Part of a small language model's weights.
Size: 15 layers, width 96, 3 heads of 32, 2.17M parameters.
Architecture: LayerNorm before each block, learned and rotary positions.
Each number is 128 + 32 x the weight over the matrix's rms, rounded and kept within 0 to 255. Layers, rows and columns count from 0.

# layer 6 attention query, 96x96, rms 0.108, rows 0-95, columns 48-95
[[127 127 115 126 137 130 129 131 113 137 117 130 128 125 128 124 126 129 134 139 135 132 133 147 129 124 132 133 122 116 131 137 139 126 126 137 125 138 126 126 127 139 131 130 128 114 127 126]
 [162 120 141 107 123 134 124 143 101 110 121 131 110 122 155 112 155 121 133 141 120 117 156 103 142 145 130 123 117 125 142 124 107 129 143 133 113 148 125 121 130 126 134 127 141 101 150 131]
 [123 116 143 137 105 144 115 131 122 114 109 136 137 112 162 118 156 111 152 143 143 116 102 136 151  93 138 123 135 146 145 110 172 122 106 135 122 110 114 110 123 129 137 129 160 132 159 126]
 [152 163 153  70 143  30 185 193 156  61 117 131 112  59 129 173 188 130 149  65 184 137 166 133  88  81  73 111 111 132 141 160 136  83 101 118 118 167 139 139 148 173 130  85  78  71  87 168]
 [139 127 125 126 135 129 119 134 128 120 135 139 128 140 145 144 130 132 137 122 135 116 118 128 125 131 142 119 133 126 134 134 125 136 130 125 139 131 120 136 131 145 124 142 120 132 113 137]
 [ 84 134 107 141 173 135 125 113 139 131 157 156 116  71 104 165 115 105 108 125 145 113 120  93 105 116 115 127 128 149 116 104 159 151 129 105 116 138 121 170 126 105 112 111 105 135 138 135]
 [ 61 131 108 174 138 125 164 136 116 113 191 141  74 157 120 163 132 155 116 129 150 137 163 105 108 149 153 119  85 146 160 165  71  99 196 127  98 146 174 149 161 155 106 139 116  99 126 133]
 [139  94 177 106  95  98 102 170 130  70  82 144 122  71 110 134  95 144  97 130 130 148  82 208 180 137 182 105 247 151  92 120  61 102 119 106 100 115 138 154 130  73  96 120 134 129 109  53]
 [157 164  40 135 123  53 156 164 131  57 108  74 210 127 198 194 152 126 150  87 146  70 147  86 144 112 169 113 138  94  97  73  80  71 151 129 123 163  79  82 106  74 159 179 132 123  61 163]
 [127 105 107 136 148 228 139 138 124 134  76 142 174 109 111  32 127 148 150  69 137  91 128 178 115 105 108  44 145 153 134 190 184 105  74 119 192 113  82 163 113  76  54 103 158 122 102  77]
 [141  71  86 220 157  57 123 115  78 157  64 148 183 100 100 136 177 139 125 167 108 143  75 124 121  44 178 120 151  67 134 186  95  93 167 164  78  86 141 147 102 230  86 150  98 164 180 133]
 [ 75 100 129 124 129 163 100 167  96  63 196  95 120 137  55 192 174 141  60 104  60 104 147 103 215  85 121 148 162 124 202 125 202 134 122 126 179  52  89 141 147 123 144  83 100 171 148 136]
 [212 166 120 180 128 213 115  78 169 108  67  95 140 119 128 146 158 210 110 162 159 155 144 114 118  84  77  97 181 107 191  91 132  91 118 151 133 131  89 100 204 130 140 226  87  83 136 102]
 [ 86 126 193 184 181 126 177 107 201 194 130 127  88  98 118 147 140 133 205 188 124 114 135 122  94  74 151 111 137  58 128 146  86 129 168 164 146 123  29 133  57 177 137  88 132 109 163 163]
 [108  76 165 110 147 183  80 178 201 169 122  75 148 154  62 135  85 105 155  93 137  47  81 127 163 108 137 163 111 172  36  55  90 110 138 130 124  46 118 147 164 174 124 147  88 172  62 115]
 [ 95 113 136 162 117 144  85 189 104  89 109  94 132 167 131 203 121 192  81 102  85 162  89 154  74  87 133 100  74  81 139  13 143 108 168 137 101 149 136  94 162  92 176 131 117 161 125 170]
 [117 153  49  95  94 133 102  97 149  38  91 114  90 170 236 200  68 121  49  83 118 132 164 171 131  86  84 111  96 152 130 189 177  67  88 207 105 127 167 233 145 167 188 104 105 134 126 182]
 [165 196 108 123 217  80 161 132 106 104 154 201 104 108  46 206 209 141 178 243 142 150  85 133 132 125 174 103 165 139  93  54 115 153 127 156 106  71 109  79 152 139 104 149 169   0 142  50]
 [152 123 146 199  64 114 133  97 150 144  78 113 111 181 127 163 148 159  99 170 183  97 123  38 143  85  83  56  95 191 152 154 112  84  99 133  67 158  48 139  48 219 103 105 161 143  74 232]
 [178 195 124 121 139 127 146  71 164 123  89 133  69 168 127 137 126  97 156 156 125 204  32 129 110 166  58 161  99  68  38 159 140  99 154 130 108 126  73 183  63  93 167 117  47 185  90 113]
 [134 164 120  55 179  74 215 144  81 122 124 144 102 190  99  87 185 118 115  61 112  90 151  69  78 176 130  59 187 151 114 108 103 149  77 113  89 120 109 136 223 171 202  84 133  86 153 111]
 [101 119 170 162 105 161 127 166 192 100 154 155 128 126 236  51 125  67 133 110 125 152 198 103 164 203 103 190 148 126 158  43 175 206 138 131 134 143 124  51  74 141 122 169  76 122  77 152]
 [ 91 215 175  81 195 150 134 187 186 151 172 154 104 122 121  68 183  93  74 134  72  89 148 137 163  89 144 156 164 141 149 143  64 154  51 146  42 131  88 175  74  81  84  88 120 149 181 202]
 [126 132 121 142 111 131 102  74 144 127  99  70 108  67  93 150 106 123 129 165  81  57 132 126  99 151 111 156 149  46 159 121 140 152  97  90 177 115  99  87  96 196 123 166 200 113 107 103]
 [137 102 181 119 136  77  66  94  42  98  99 114 137 103 105 100 111 128 153 162 109 138 103 134 146 105 134 154 105 229  88 134 231 103  91 105 125 125 188 111 129 136 122 149  89 113  86 255]
 [145 127 137 187 154  52 141 126 104 147  90 168 103 190 109 215 106 159 133  51 138 151 152 166 190 123  79  83 184 130 157 149 138 151 127 116 162 154  79 117  70 151 194 116 111 125 136  74]
 [130 142  94 125 139  56  76  99 151 104 148 113 136 157 110 159  71  64 132 158  77 125 162 252 172 212  82 150 137  90 152  68 137 208 107 111 153 140  88 136  50  78 169 147  91 134  53 115]
 [105 148 180  92  61  96 112 117 205  67 143 125  55  54 167 113  96  83  71  57  76 109 126 200 130  74 249 199 214 135 199 142  76  52 185  91 148  64 130 133  98 174 115 141 160 154 146 108]
 [ 97  93 161 177 111 112 115 110 119 120 153 167 137 113 124  99 165  87 140 147 136 149 203 138 137 144 131 117 159  85  65 173 163 113 177 164 121  98  78 162  94 147 137 173  98  94 124  76]
 [108  86  68 117 157  87 145 104 130 143  75 128 171 141 123 102 175 129  58  58 139 123 122 105 133 163 134 152 153  38  87 104  73 128 103 208 164 169 147 133 158 160  99  73 160 230 111 121]
 [125  98 142 137 131 143 177  93  84 167 116  95 117 125 146 187  87 123  82 136 246  97  97 162  47 131 135 102 112 135 136 106 117 178 185  89 143 117 170 193  44 166 134  58 107 119 120 136]
 [ 98 197 144 115 189 114 166 174 131 110  43  18 136 202 118  52 121 112 103 181 121 157  93 171  84 143 157 119  99 150 104 101  86  97  80 117 166 121 112 117 135  95 141 147  27 116 121 103]
 [111 130 106 164 142 123 139 132 150 121 120 124 100 162 131 114 119 126 108 101 144 162  70 147 131 122 132 102  89 127 123 114 137 100 187 106 147 145 159 145 134 110 139 108 147 100 105 114]
 [148 103 128 119  97 131 131 148 117 160 113 143 142 122 166 124 151 115 126 122 146 133 114 123 122 157 137 132 123 140 176 153  99 143  85 155 130 120  83 116 158 151 131 136 119 117 132 120]
 [123 116 154 140 136 125 126 148 127 122 104 133 153 130 141 119 136 144  99 126 166 151 151 139 110 134 139 111 154 119 130 122 116 114 147 118 134 118 151 128 111 131 141 126 130 135  99  86]
 [120 114 166 117 171 149  92 141 127 148 102 149 114 129 111 154  96 115 133 103 113 106 139 109 101 159 147  74 118 137 112 147 105 143 143 145 109 128 148 124  98 136 158 154 180 109 115 119]
 [163 109 109 108 103 106 143 145 135 141 113 110 131 160 124 123 129 151 129 108 140 129 144 162 155 131 148 160 112 107 144 139 140 132 143 140 119 122  81 136 136 148 122 129 128 128 151 121]
 [161  55 175 105 109 165  32 146  69 159 129 107 140 127 189 157  66  69 218 167  83  55 109 103 178 210  97 162  94 167 166 219 153 197  46 115 147 118  84  59 183 156 138 210 117   0 169 166]
 [164   0 255  63  85 179   0 158 100 112  70  19 213 172 233 191   0  13 255 209  87  46  79 228 194 255  56 175 154  42  63 186 168 249  72   0 237  20 123   0 239  46 205 255  20   0  37  88]
 [138 115 131 138 106  96 145 153 131 102 163 150 120 123 108  83  99 139 140 108 157 111 122 151 126 145 136  93 135 105 123 129 112 149 134 106 167 108 130 141 118 125 143 142 135 100 112 123]
 [145 103 165 148 113  92 104 124 151 171  93 146 151 123 150 134 116 151  90 121 178 150 165 105 156 125 125 123 105 115 111 160 112 131 104 103 163 100 126 149 140 144 124 116 173  91 111 111]
 [137 122  79 128 124 115 127 113  89 116 125 107 135  70 100 126  87 116 186 131  74  65 144 123 144 127 139 161 115 147 108 116 124 145 131 134 138 140 125 136 166 126 149 132 118 124 132 133]
 [ 80 154 142 134 125 155 100 125 108 123  83 148 149 145 118 119 134 115 122 137 149 114 110 127 138 129  77 151 158  92 146 146 156 135 145 139  99 119 162 141 164 144 163 114 142 101 181 138]
 [132 152 132  78 144 156 144 119  87 100 162 140 107 135 153 150 172 116 123 114  85  84 102 137 116 111 127 132 128 150 167 105 115 174  86 118 115 143 141 154 170 148 158 162 134 154 134 122]
 [139 105 123 145 120 147 137  94 109 123 161 106 124 147 123 141  96 156 160 113  98 122 113 153 117 115 136 146 133 161 187 140 135 151  99 134 137  91 121 101 143 117  66 137 149 149 127 167]
 [132 149 123 101 112 111 141  95 118 108 154 143 117 149 137 139 117  91 142 109  98 123 136 132 127 138 113 120 137 170 134  77 195 134 156 101 112 100 152 125 128  87 124 129 125 135 121 144]
 [145 132 133 143 115 119 130 138 146 126 107  95 138 127 102 142 127  90 118 121 166 131 157  82 111 113 142 106 159  98 116 153 111  86 113 135 136 155 148 160 183 112 134 133 128 115 109 151]
 [137 164 101 102 120  81 146 138 147 137 141  98 123 173 120 150 130 145 153  98 143 140  98 160 123 131 137 133  75 143 128 142 172 121 129 100 144 147 109 134 131  84 153 153 131 126 105 144]
 [ 73 127 125 103 121 141 111 136 115  77  86 151 137  88 116 134 154 111 145 172 109 128 132 105 135 138 112  86 160 139 132 112 114 174 151 184 114 129 143 125 109 140 138 137 130 136 172 105]
 [157 134 103 123  97 108 170 133 124 149 119 120 121 117 114 142 115 135 153 125 147 159 120 141 126 119 115 123 161 143 103  98 141 124 136 131 169  98 118 130  81 101 131 114  85 109  89  99]
 [134 166 133 121 131 108 101 118 143 128 150 125 127 135 123 145 113 109 153 160  87  79 160 129 158 120 119 106  92 148  90 103 139 132 125 112 188 168 118 132 122 165 141 136 126 120 126 136]
 [132 145  91 114 119 105 106 137 130 179 173 142 103 142 119 138  99 153 201  99  84 137 135 128 161 144 150 168  87 121 124 126 128 123 134 115 122 141 122 106 141 101 125 145 106 160 127 152]
 [109 153 147 149 109 111 133 139 131  94 134  97 122  87 142  63 164 102 150 162 132 119  96 115  97 109 113 135 103 114 148 141 141 116 141 147  98 159 168 139 169 143 111 114 120 108 145 137]
 [151  86 115  96 171  99  97 167 138 139 136 145 113 157  81 136 133 150 136 146 120 136 171 127 108 146 130 123 135 112 103 114 119 125 183 166 132 144 115 150 140 130 157 125 132 136 114 156]
 [130 127 147 109  97 113 130 132 142 121 152 141 147 117 149  88 131 120 154 165  98 115 138  80 119  95 151 165  96 145 179 128 134 118 127 164 130 149  98 126 138 104  84 125 118 134 137 132]
 [ 98 148 142 149 146 156 142 112 124 114 128 140 105 107 125 138 128 103 163 127  92 113 102 135 128 124 103 123 154 118 149 137 102  96 100 137  98 133 167 112 149 157 133  91 139 122 108 172]
 [ 98 109 135 123 159 158 128 191 128 138 130 141 141 101 115 148 105 107 123 121 125 128 166 116 138 156 129  97 133  95 104 136  68 103 110 142 143 138 136 121 103 112 149 141 125 121 113 107]
 [ 87 129 138 144 159 111 118 107 137 172 118 141 117 117 147 114 139 136 130  67 150 152 153 141 125 158 150 109 121 145 142 153 140 132 103  98 152  79 146 129 142  86 141 152 145 118  49 119]
 [131  96 157 109 124 107 125 150 184 153  96 122 131  91 125  95 120 144 110 123 141 144 172 102  63 131 131 129 123 126 161 124 125  91 118 112 114 140 158 106 151 107 108 130 147 153 115 115]
 [151 129 136 125 111 133 165  93 133 119 163 130 118 122 100 116 128 110 172  88 126  97 108 161 116 137  95 117 127 137 129  99 155 147 132 133 100  92  79 141 150  92 140 118 138 148 141 157]
 [156 127 151 160 132 167 159 144 105 122 157 112 148 131 133 127 164 106  98 127 107 143 104 115 117 110 119 149 136  90 149 129 124 126 155 128 120 182 119  91 135 143 123 133  96 134 134 135]
 [164 149 106 109 134  85 147  68  93 114 143  83 129 137 107 138 102 156 166 113 140 156 131 157 108 113 124 133 114 153 138 132 151 120 117 122 195 107 152  92 127 162 132 134  90 104  90 135]
 [147 151 120 148 112 104 133 113 112 109 128 141  77 139  95 144 103 149 152  97  97 141 111 137  97 127 115 142 137 124 108 131 152 181 171 126 108 169 103 131  94 132 122 128  68 127 131 141]
 [138 167 132 150 121 121 106  86  96 135 124  96 121 115  64 147 112 116 142 112  86 122  86 153 109 133 114 164 122 138 148 140 127 129 134 118 132 155 161  95 126 120 127 169 116 146 121 138]
 [116  95  69 117 152 133 125 147 105 109  99 127 132  96 139 113 113 122 125 121 129 162 128 135 112 141 136 137 144 130 166  85 121 209 126  61 129 125 125 123 137 173 129 149 125  91 142 135]
 [132 146 103 136 130 142 142  95  94 135 152 103 128 127 142 107 148 111 121  98 151 149  97 166  92 113  96 101 102 146 172 143  82 133 103 153 135 166 148 123 153 153 140 111  87  91 113 108]
 [151 249  61 130 205  97 137  29  55 108 160 106  48 108  25 109 177 193  67  38  72 188 183  56  91 146  91  58  21 190 203 207 104  76 136 212  27 229 163 218  73 184 142  47 138 197 218 191]
 [154 149 130 116 136 164 133  77 114 115  85 128 140 160 150 189 144 101 142 137 102  89 146 115 140 129 103  95  94 118 123  92 144 168  74 122  89 132 135 115 113 143 129 111 115 131 131 150]
 [ 65 146  96 154  97 150 124 180 101 140 117 131 125 152 132  91 105 114 119 147 155 129 148 148 145 130 119 114 118 101  83 136 150 153 146 116 124 114 140 135 144 149 128 121 144 108 147 101]
 [ 77  64 162 190  93 101 165 144 165 144 188 134 155 123 167  82 109 113 120 175 161 163 152 153 142  96 192 131 145 132  79  80 117  85 166  42 231 108 146  77 169  76 101 197 101 104  50 130]
 [149 123 136 116 111 120 138 130 150 134  85 123 158 130 139 148 121 127 139 130 150 133 118 125 120 152 127 135 137 121 140 150 136 111 108 142 137 136  96 118 151 145 112 112 144 129 127 125]
 [151 110 133 125 171 176  88 127 122 110 120  83  93  74  99 148 165 145 122  88  67  84 127 125 149 177 140 129  93 134 157 100 127 164  63 139 118 107 146 165 126 175 121 137 116 114 129  81]
 [170  75 115  93 107 166 144  79 132 151 103 135 127  99 154  99  96 105 141 102 141  90 139 128 117 125 135 115 130 190 151  96 134 108 102 156 204 102 142 116 147 127  47 129 116 118 148 144]
 [136 144  93 163 159 127 168 161 140  90 148 118 169 134 111 153  98 193 131 132 156 118  63 156 116 136 132 139 123 124 101 115  95  87 178 126 203 180 177  87 101 122 127 135  69 164  68 121]
 [156 142 106 142  64 123 121 140 123 141  77 146 124 102 167 181 152 125  65 104 191 108  99 140  94 134 130 121 148 108 155 113 121 179 105 149  80 112  81 170 124 134 150 114  96 113 143 151]
 [186  96 106 123 158 134 148 132 142 168 123 157  96 173 153 142  96 134 120 131  96 106 144 177 159 116 143 109 143 123 115 111 117 145  86 140 120 140  84 111 122 189 131  91 154 144 120 169]
 [149 164 130 161 129 132 112 121 105 110 121 122  93 152 134 122 134 127 163 121 141 123 123 155 163 108  91 106 115 149 113 119 162 149 137 146 131 164 146 102  50 160 107 185  71  89 139 193]
 [188 130 133 138 148 125 143 136 133  74 107 120 188 108  97 169  97 173 135 121  71 140 155 148 121  79 113 132 141 175 107  84 151  86 113 135 144 136 172 121 144 173 141 113 110 138 147 138]
 [122 118 143 167 174 170 111 152 102 142  95 115 146 131 180  93 137 123  87 111 141 147  98 117 110 169 116  78 130 125 157 147 130 119 184 131  80 124 114 145 136  96 130 117 115  93 103  85]
 [ 78 141  95 137 141  98 117 122 128 134 120 158 154 111  94 140 156 139 135 156  54 111 105  89 146 105  66 141 142 134 136 159 135 138  85 160 144 118 160 170 124 135 140 104 156 135 114 120]
 [157 101 103 141 199 101 156 112 100 127 147  99 101 144 178 153 113 156 133  78 176 160 106 171 136 137 127 116  95 116 111 103 139 142 125 124 118 175 140 148  93 134 140 150  89 114 120 103]
 [159 144 120  93  99  96 140 119 149 119 108  94 157  89 134  85 141 106 154 145 121 103 135 106 165 131 120 122 142  84 133  83 135 121 120 124 184 149 157 145 115 134 132 108 126 137 129 122]
 [ 41 136 162 136 164 138 119 166 130 142 100 147 125 131 118 140 167 142 105 136 124 161 121 138 127 141 134 108 162 142 181 153 135 176  78 123 118 106 133 102 119 114 138 116 159  87 171  96]
 [112 156 104 130  98 127 123 134 113 122 163 109 104 147 111 137 124 123 136 147 127 106 166 154 125 123 119 129 117 103 117  91 106 163  97 159 154 136 108 116 140 152 124 122 129  91 167 119]
 [125 129  97 150 124 124 141 145 112 147 135 167 143 122 145 124 134 135 156 113 145 103 115  90 134 103 136 104 185 111  92 127 144  91 182 112 126 118 134 132  96  88 151 128 137 100 150  97]
 [110 163 146 114  80 153 150  95  91 105 117 182 127 107 155 121 102 159 149 157 165 142 143 113 138  62 148 107 176 175 151 137 152 155 103 161 105 123 148 122 163 140 149 103 134 116 134 137]
 [136  81 148 113 141 122 166  92 150 144 126 140 168 112  94 143 131  95 106 160  93 126 180 116 143 164 167 139 111 120 118 141  62 112 150  91 121 126 132  99 139 125 113  92 154 161 125  90]
 [119 121 150 165 145 114 141 125 120 145 106 129 134 113 137  95 113 106 102 137 107 146 148 118 117  97 123 138 108 139  94 132 104 140 103 119 137 156 129 153 148 120 118 158 124  96  99 112]
 [147  95 133 147 134 152 160 125  98 157 146 127 154 158 176 102 141 137 150 117 147 121  89 125 134 102 132 128 157 118 135 102 127 115  88  95 115 101  82 184 172  44  98 134 141 152 126 153]
 [ 78 117 100 121 101 132 110 135 173 129 177 112 137 144 132 153 154 120  93 129 158 139 181 106 112 196 160 151 144 111 155 157  73 133 148 140  93  87 134 118 142 120 118 110 104 115 108 157]
 [169  85 141 108  89 100 152 124 160 137 129 136 159 110 165 159  80 142  95 138 171 140 122 100 121 112 140 150 120 154 137  93 117 112  74 134 142 119 126 100 183 109 143 203 120 122 104 106]
 [103 111 106 120 135 152  76 106 108 134 113 117 128 183 153 117  71 145 123  88  75 110 110 143 118 143 143 139 143 169 191  90 179 141 102 106  63 121 120  68 129 137 112 106  92 134 139 148]
 [115  92 103  49  91 143 102 169  99 132 130 105 108 155 121 122 151 141 112  75 124 113 150 118 163 137 132 140 145 122 143 196 160 195  84 143  70 106  97 161 140 137 102 129 124 144 149 156]
 [131 170  78 133 116 119  92 139  98 156 149 146 142 203 116 160 125 145  98 115 127 139  92 158 136 129 117 151 164  89  83 120 131 172 161 154 144 124 123 184 107  78 153 111  77 112 132 120]
 [104 139 138 146  92 116  98 104 129 150 145 130 125 113 114  96  97 121 143 122 115 131  91 143 132 167  99 157 132 114 148 136 122 169 152 156 144 134 155 105 120 134  97 150 186 135 163 151]
 [149 153 106 162 146  77 135 150 160 107  97 124 104 152 146 114 155 136 109 132 146 173 101 124 119 112 148  97  96 131 126 122  99  62 149 134 159 162 146  93  94 126 120 152 134 158 120 115]]